From a checkpoint of a small transformer trained on Wikipedia: 1.09M parameters, biases on query, key and value.
Each number is 128 + 24 x the weight over its row's rms, rounded and kept within 0 to 255. Layers, rows and columns count from 0. The size above them is the row's rms in percent of the matrix's.

# layer 6 attention output (transposed), 64x64, rms 0.338, rows 53-63, columns 0-63
size [ 71  70  87  80  86  80  67  82  84  76  88]
[[119 113 104 108 106 193 151 109 149 160 124 148 161 103 107 187 151 141 148  97 115 113 103 126 132 134 158 141 108 130 107 145 138 151 177 153 114 141 148 143 135 123 171 134 104 110 127 142 116 130 168 136  88 105 144  91  93 149 123 108 106 120 102 148]
 [127 147 165  95 138 118 135 137 155 137 122  73 103  65 123 131 123 154  70 123 115 118 159 142 127 121 126 145 135 152 137 149  89 117  96 124 128 166 147 140 143 135  68 119 120 129 138 175 131 154  96 108 145 147 128 122 122 129 138 103  76 104 106 133]
 [138 113 122 172 134  88 149  96 122 139 157 160  87 116 139 106 142 143 125 149 117 138 118 121 111 139 114 148 136  74 135 118 162 124 111  99 123 109  95 136 132 174 152 116 136 133 100 125 113 141  63 105 127 168  90 130 138 121 136 183 135 135  78 135]
 [113 122 127 140 102  85 136 132 120 125 155 164 118 117 116 137 125 128 113 105 138 155 138 130 115  86 135  85 106 138 171 125 110 140 158 131 105 140 144 131 182 128 148  83 187 111 108 144 139  93 169 104 110 143 131  75 148 124 135  95 102 134 103 166]
 [113 131 132 120 116 119 146  95 109 132  98 128 121 123  83 108 163 102 102 149  82 140 115 169 154  93 146 158 152 120 176 171 155 108 128 119 108 125  90 104 114 138 166 173 102 116 108 102 122 106 137 138 104 135 126 111  96 153 141 154 137 160 159 153]
 [166 111 139 133 151 128 136 185 135  80 125 111 151 102 163 137 143 107 145 116  90 131 171 159 188 119 113 144  77 113 102 140 143 104 111 115 133 154 143 142 153  82  96 125 142 159 115 113 115 144 100 124 101 111 104 143 147 110 125 124 149 118 154 136]
 [135 140 140 139 108 102 159 108 132 137 137 101 129 152 126 107 101 129 117 110 146 132 127 186 156 171 115 132 125 131 136 149  99 101 121 119 115 145 105 142  70 172 144 180 162 167 118 110 175  93 124 167 139 128 151 119 105 109 103 146 134 144 134  86]
 [133  90 145 118 175 140 109  96 125 157 130 132 135 133 118 109 123 101 122  92 162 140 156 162 153 139 171  86 151  84 113 139  98 103 133 143 143 148 109 140 148 126 112 101 135 135 116 107  78 151 129 169 107 149 159 118 167 125 122 145  94 151 112  86]
 [ 86 114 161 134 140  78 132  96 112  94 180 161 104 148 103 127 156 147 139 109 141 101 173 144 154 114 180 122 124 142 102 145 140 118 132 144  93 120 110 128 123 139 123 152 136 141 144  95 106 123 173 164 123 176 151 147  99 115 106 110 127 118 120 143]
 [127 162 108  78 125 147 143 134 152 116 139 118  87 134 123 149 110 138 147 150 120 140 130 117  98 168 102  99 145 154 120 123  74 136 152 133 108 150  91  97 132  83 154 148 153 153 127 136  52 119 162 150 122 132 115 175 143 143 135 144 117 148 123 128]
 [104 167 157 140 151 151  99 138  98 161 144  92 114 128 145 171 135 143  84 174  95 104 120  95 119 104 127 122  96 127 135  68 115  88 144 113 149 135 156 122 143 146 120 119 139 143 145 126 151 132 141 122 144 136  97 140  86 125 113 169 101 164 101 136]]
# layer 6 attention value, 64x64, rms 0.401, rows 54-63, columns 0-63
size [ 59  76  69  70  67  59  68  69  63  72]
[[137 111 122 168 135  99 118 115 104 114 129 180 110 154 133 112 142 108 143 148 139 150  71 126 156 151 160 126 113 116 122  68 120 158 141 103 161 101 114  80 115 139 154 155 155  93 139  71 125 106 114 139 114 120 149 125 132 115 162 133 148 163 131 139]
 [124 138 139  76 122 187 160 145 146 112 121  72 149 119 147 124 128 158 121 126 140 134 166 139 122  99 122 124 164 135 105 104  91 110 110 129 156 129 179 147  94 131 113 169 156  99 127 153 144 125 152 150 151  94 152 110 117 141 138 108 134 158 146  94]
 [140 138 116 152 138 123 121 152 169 145 139 151 125 125 137 123 136 145 123 132 104  92  88 101 148 127  91 151 164 134 130 136 150 100 105 130 134 107 137 179 135 106  84 129  55 139 141 148 123 171 105 155 147 110 142 164 134 103 109 126 187 141 111 107]
 [164 120 104 129 155 122 120 108 164 126 156 150 137 177 138 166  99 157 100 101 172 145 107  85 108  95 121  95 145 131  90 104 113 143 106 142 143 109 161 151 156 144 106 103 123 140 132 148 142 117 132 114 135 122 115 158 170 122 106 103 114  95 100  85]
 [114 115 114 165 133 127 120  83  94 145 113 136 102 130 113 122 156 131 120 166 142 137 105 105  80 142 153 148 123 113 153 132 113 161 137 135 106  89  96 102 118 147 151 191 104  98 171 161 116  99 153 125 108 126 144  98 102 110 159 165 145  98 127 125]
 [126 129 149 126 157 144  98 106 124 129 153 136 184 126 156  92 104 109 133  95 154  89 135  94 158  85 107 129 158 121 121 130 129 126 110 132 130 120 148 104 180  90 150 130  73 141 131 129 122 135 183 118 127 107 150 144 151 116 134 130 173 110 164 147]
 [118 119 110 129 105 150 152 132 139  82 147 127  89 135 122 110  88 130 131 160 121 138 143 122 109 126  77 108 108 156 148 149 145 107 103 113 105 137 104 125 132 109 170 177 119 145 134  88 115  57 136 122 164 109  98 154 117  89 136 119 161 107 150 143]
 [139 145  99 143 138 145 136  99 142 168  93 127 163  94 164 100 101  91 127 109 156 150 110 103  76 130  88 102  99 132 174 112 136  95 114 142 122 138 124 123 154 144 155 149 122 137 145 155 138 146  93 119 131  98  99 130 129 136 146 144 128  92 166  84]
 [133 150 116 160 116 132 110 171 113 123 153 133 151  80  85 124 124 120 167 148 136  97 126 100 153 114 205 153 111 112 127 152 133 136  81 125 147 118 141 147 120 149 115 109 123 137 126  89 159  92 116 116 122 133 166  99 144 140 163 105  92 116 129 153]
 [153 109 156 150 114  99 123 158 134 114  88 146 133 112 141 107 105 111 122 126 172 157 102 138 133 132 110 143 139 130 112 193 136 190 156 140 113 117 116  97 122 150 131 140 127 107  96 106 112 139 113 129  98  96 139  87 137 148 166  95 153 115 127  74]]
# layer 6 MLP up, 128x64, rms 0.346, rows 0-13, columns 0-63
size [ 93  96  87  95  85  89 111 106 102  96 103  88 120  78]
[[150 116 153 140 117 142 140 185 123 112 159 104 104 138 100 149 108 142 110  98 111 148  69 182 126 133  85 122 104 121  90 147 131 113 161 143  91 144 158 110 124 111 139 141  91 102 125 167 131 124 116  92 135 162 151 137 152 124 117 119 120 147  88 123]
 [ 95 123 105 131 136 144 129 151 112  99 180  86 110 131 121 133 108 102 127 119 143 122  98 133 169 106 124 185 135 162 149 156 104 120 120 124 170 128 146 171 113  92 166 150 114 131 127  84 119 117 134 123 140 136 152 117 122 118  98  70 148  97 125 159]
 [107 108 150  81 145 127  92 101 143  88 108 150 132  81 141 123 148  92 121 107 138 108 119 119 125 142 141 104 158  95 126  98 134 137 115 176 160 164 146 139 150  76 138 137  96  94 159 164 150 128 110 129 141 139 125 161  86 135 151 119 153 146 149 113]
 [159 115 173  85 156 130 108 162 133 125 119  67 122 139 156 112 114 115  85  88 146 136 112 175 132 125  96 135 146 130 122 183 119 133 128 107 140 128 137 128 147 105 166 138 133 118 136 128  95 117 158 166 116 157 120 151 105 161 131 152 153 103 138  94]
 [130 166  51 147 146 147 148  71 131 131 162  82 123 160 134 121 140 117 133 142 147 172 144 136 113 104 117 116 127 140 170 142 109 113 125 123 158 159 127 114 104 130 103 179 108 121 133 138  95 114 156 143 113 125 139 102 146 170 122 155 150 131 111 122]
 [ 94 133 128 139 141 136 127 104 101 157 124 105 132  84 171 147 106 154 143 120 176 108 149 118 112 139 138  73 144 116  90  96  95 134 142  78 136 153 110 130 127 172 126 160 130 132 119 121 169 119 135 122  90 144 143  93 107 137 137 187 108 129 137 127]
 [135 169 132 144 148 134 168 133 168  99 141 153 108 126 109 115 100 132  72 124 156 165 138 129 137  96 124  81 145 139 162 108 100 121 125 129 143 152  84 129 102 124 133 128 110 122 110 185 139 113 142 123 108 104 113 123 141 143 170 139 110 111  82 175]
 [135 123 134 145 128 122 111  92  92 154 109 135 157 102 128 137 140  93 115 130 142 111 112 184 142 145 149 168 149 142 154 116 143 158 159 122 134 104 126 132 126 120 123 160 128 145 123  99 164  79 137 120 110  72 114  66  87 157  93 158 115 131 145 135]
 [103 156 159  58 138  87 113 127 119 139 110  74 192 142 144 124 149 130 134 120  94 133 140 139 126 155 113 146 123 115 134 102  92 114 144 125 171 122 131 133 146 119 122 151 114 121 155 145 196 113 138 143 127 129 152 140 121 106 123  79 121 136 151 112]
 [123 125 137 147 109  85  96 164 143 139 139 122 113 110 129 172 118 126 103 128 150 112  83 118 148 138 103 108 148 140 122 193 141 160 144 156  91  88 161 126 117 151 142 110 123 173 108 121 156 128 183 119 109  97 167 163 114 133 119 148 133 140 137 132]
 [145 141 145 112 136 133  95 127 123 158 147  61 149 119 137 108 136 143 133 150 178 163 114 137 133 181 163  97 110 133 172 115 124 127 116 125 131 129  91  84 126 145 149 154 166 152 145 105 123 124  80 115 132 152  97 145 151 100 104 159 125 126 128 102]
 [132 132 142 140 150  98 135 124 153 131 139 116 108  99  92 128 157 156 107 144 150 152 103 108 101 125 129 129 116 159 137 189  75 144 196  94 148 142  77 142 134 111 150 154  93 112 147 140 128 164 134 123 121 167 100 127 141 100 146 121 108 126 121 112]
 [128  90 127 176 107 165 145  99 131 146 157  82  99 121 145 130 158 126  84 139  94 168 130 145  89 173 129 112  72 113 142 129 146 149 105 119 126 108 108 122 105 125 140 153 143  90 114 116 118 127 137 135 117 109  98 152 134  99 125 148 116 156 106 174]
 [149 122 113 103  88  90 104 121 123 124 140 115 141 106 127 118 131 149 118 151  74 141 114 134 164 181 152 165 113 130 107 114 101 149 110 141 150  91 117  97 147 159 132 146 124 144  96 110 158 126 112 120 151 183 140 155 112 127 108 141 129 154 190 152]]
# layer 6 MLP down (transposed), 128x64, rms 0.345, rows 0-13, columns 0-63
size [ 83  95  84  85  77 101 108  87  73  93 120  85 130  73]
[[116 119 149 169 123 170 145 132 102 154 138  97 135 162 144 153 153 149 104 171  72 134 119 176 152 115 110 169 114 139 154 108 141  91 119 109 149 156 161 108 154 153 140 111 138 100 121  99 137 153 144 123 104  99 153 121 175 148 124 104 116 133 128 132]
 [107 173 145 160 160 120 127 130 124 178  89 129 132 107 146 162 112 152 125 124 110 111 130 122 129 114 155 128 129 117 141 106  91  93 126 177 127 137 190  73 113 165 166 116 132 132 133 119 100 151 167 111 125 125 140 112 107 154 140 164 110 135 153 151]
 [143 106 108  97 146 109 168 162 108 103 104  98 158 144 106 150 130 131 134 132 110 117 130 161  99 120 135 163 116  84 126 131 124 144 116 134 165 103 125 148 100 101 135 100 141 106  87 135 118 163 138  93 105 128 129 130  84 118 112 117 107  63 178 150]
 [ 99 128 116 157 137 139 126 114 152 126 124 150 140 116 127 133 109 166 176 144 176 117 150 121 145 138 172  88 146 144 147 117 162 121 151 141 127 139 163  91 141 126  96 136 130  82 114 144 117 151  84 103 104  75 114 109 131 152 164 167 122 114  95 107]
 [106  84  97 118 114  98 132 131 140 109 148 159 119 147 162 116  78 133 116  71 153 107 102  94 110 143 110 119 123 110 143 157 141  76 133 171 111 104  95 138  96 131 108 104 108 139 138  97 102 141  89 112 105 119 118 159 100  99 130  97 130 124 126 115]
 [167 132 153 144  84 124 117 133 166 118 123 134 105 146  75 130 140 129 153 163 105 125 130 154 131  95 124 156  91 131 136 115 144 124  87  89 140 102  90 121 147 154 120 159 134 116 129 169 109 156 151 169 152 123 142 191 130 143 135 108 148 155 104 118]
 [129 141 126 137 145 168  86  98 125 125 112 150 156  95 134 137 130 118 114 144 141 112 166 150  92  98  97 117 156 123 149 138  93 115 181 128 137 176 139 124 139 132 113 142 100 131 108 128 135 102 126 109 175 170  86  87 102 121  94 119 144 113 159  91]
 [149 150 101  71 116 127 103 105 126 127 142 126 127 119 135  83 104  97 135  81  84 103  98 101 157 159 107 156 125  98 116 102 183  80 135 147 149 141 141 152 118 139 141 143 127 132 130 111  95 142 139 138 148  99 120 161 105 120 123 109 160 160 152 127]
 [100 142 114 103 122 123 132 113 126 145  71  99 162 120 117 101 141 119 130 151 113 132 150 140  94  60 109 106 131 123 100  90 124 157 120 104 118 116 133 162 143 136 111  93 120  98 146 119 108 120 148 112 123 129 100 106  93 173 110 155 115  98  68 117]
 [111 140 115 100 168 160 150 124 120 138 163 133 144 134 135 121 125 121 129 106 130 178 156  99 148 138 109  88 136  85  86  98 157 133 151 104 160 140 118 111 127 147 128 119 115 131 130 135 147  82 106  75 126 135  85 157 136 106 144 109 138  67 120 163]
 [140 140 101 125 100 118 142  95 148 105 128 169  98 146 123  85 149 146 139 160 121 134 141 141 185  96 153 114 172 133  98 121 138 130 118  95 129 112 124  81 143 178  92 143 160  83 139 152 128 114 139 125 126 139  98 135 151  73 122 109 146 139 127 135]
 [168 132 145 133 146 105 116 147 142 169 139 150 163 110 168 111 122 172 118 124 105 104 151 140 120 173 122  94 135 148 103 140 100  94 148 154 137 124 111 126 144 114 133 152 149 143 142 126 111 140 174 139  85 155 157 159 131 155 143 194 102 120 143 100]
 [123 130 170 149 106 111 148 135 177 112 123 133 149 115  97 119 127 131 129 125 119 135 146 164  81 110 136 160 107 133 117 145 128 140 122 124  74 122 145 150  91 110  75 106 135 105 101 134  95 149 123 166 140  67 117 111 105 144 143 139 134 166 159 166]
 [123 103 119 134  91 114 131 104 106  98 108 146 172  87 150 119 122 147 128 153 135 101 164 191 139 115 134 134 110 125 163 118 132 100 119 134 113 100 126 136  55 120 103  99 153 147 117 105 124 147 100 128 139 147 130 107 118 137 108 100 106 178 143  90]]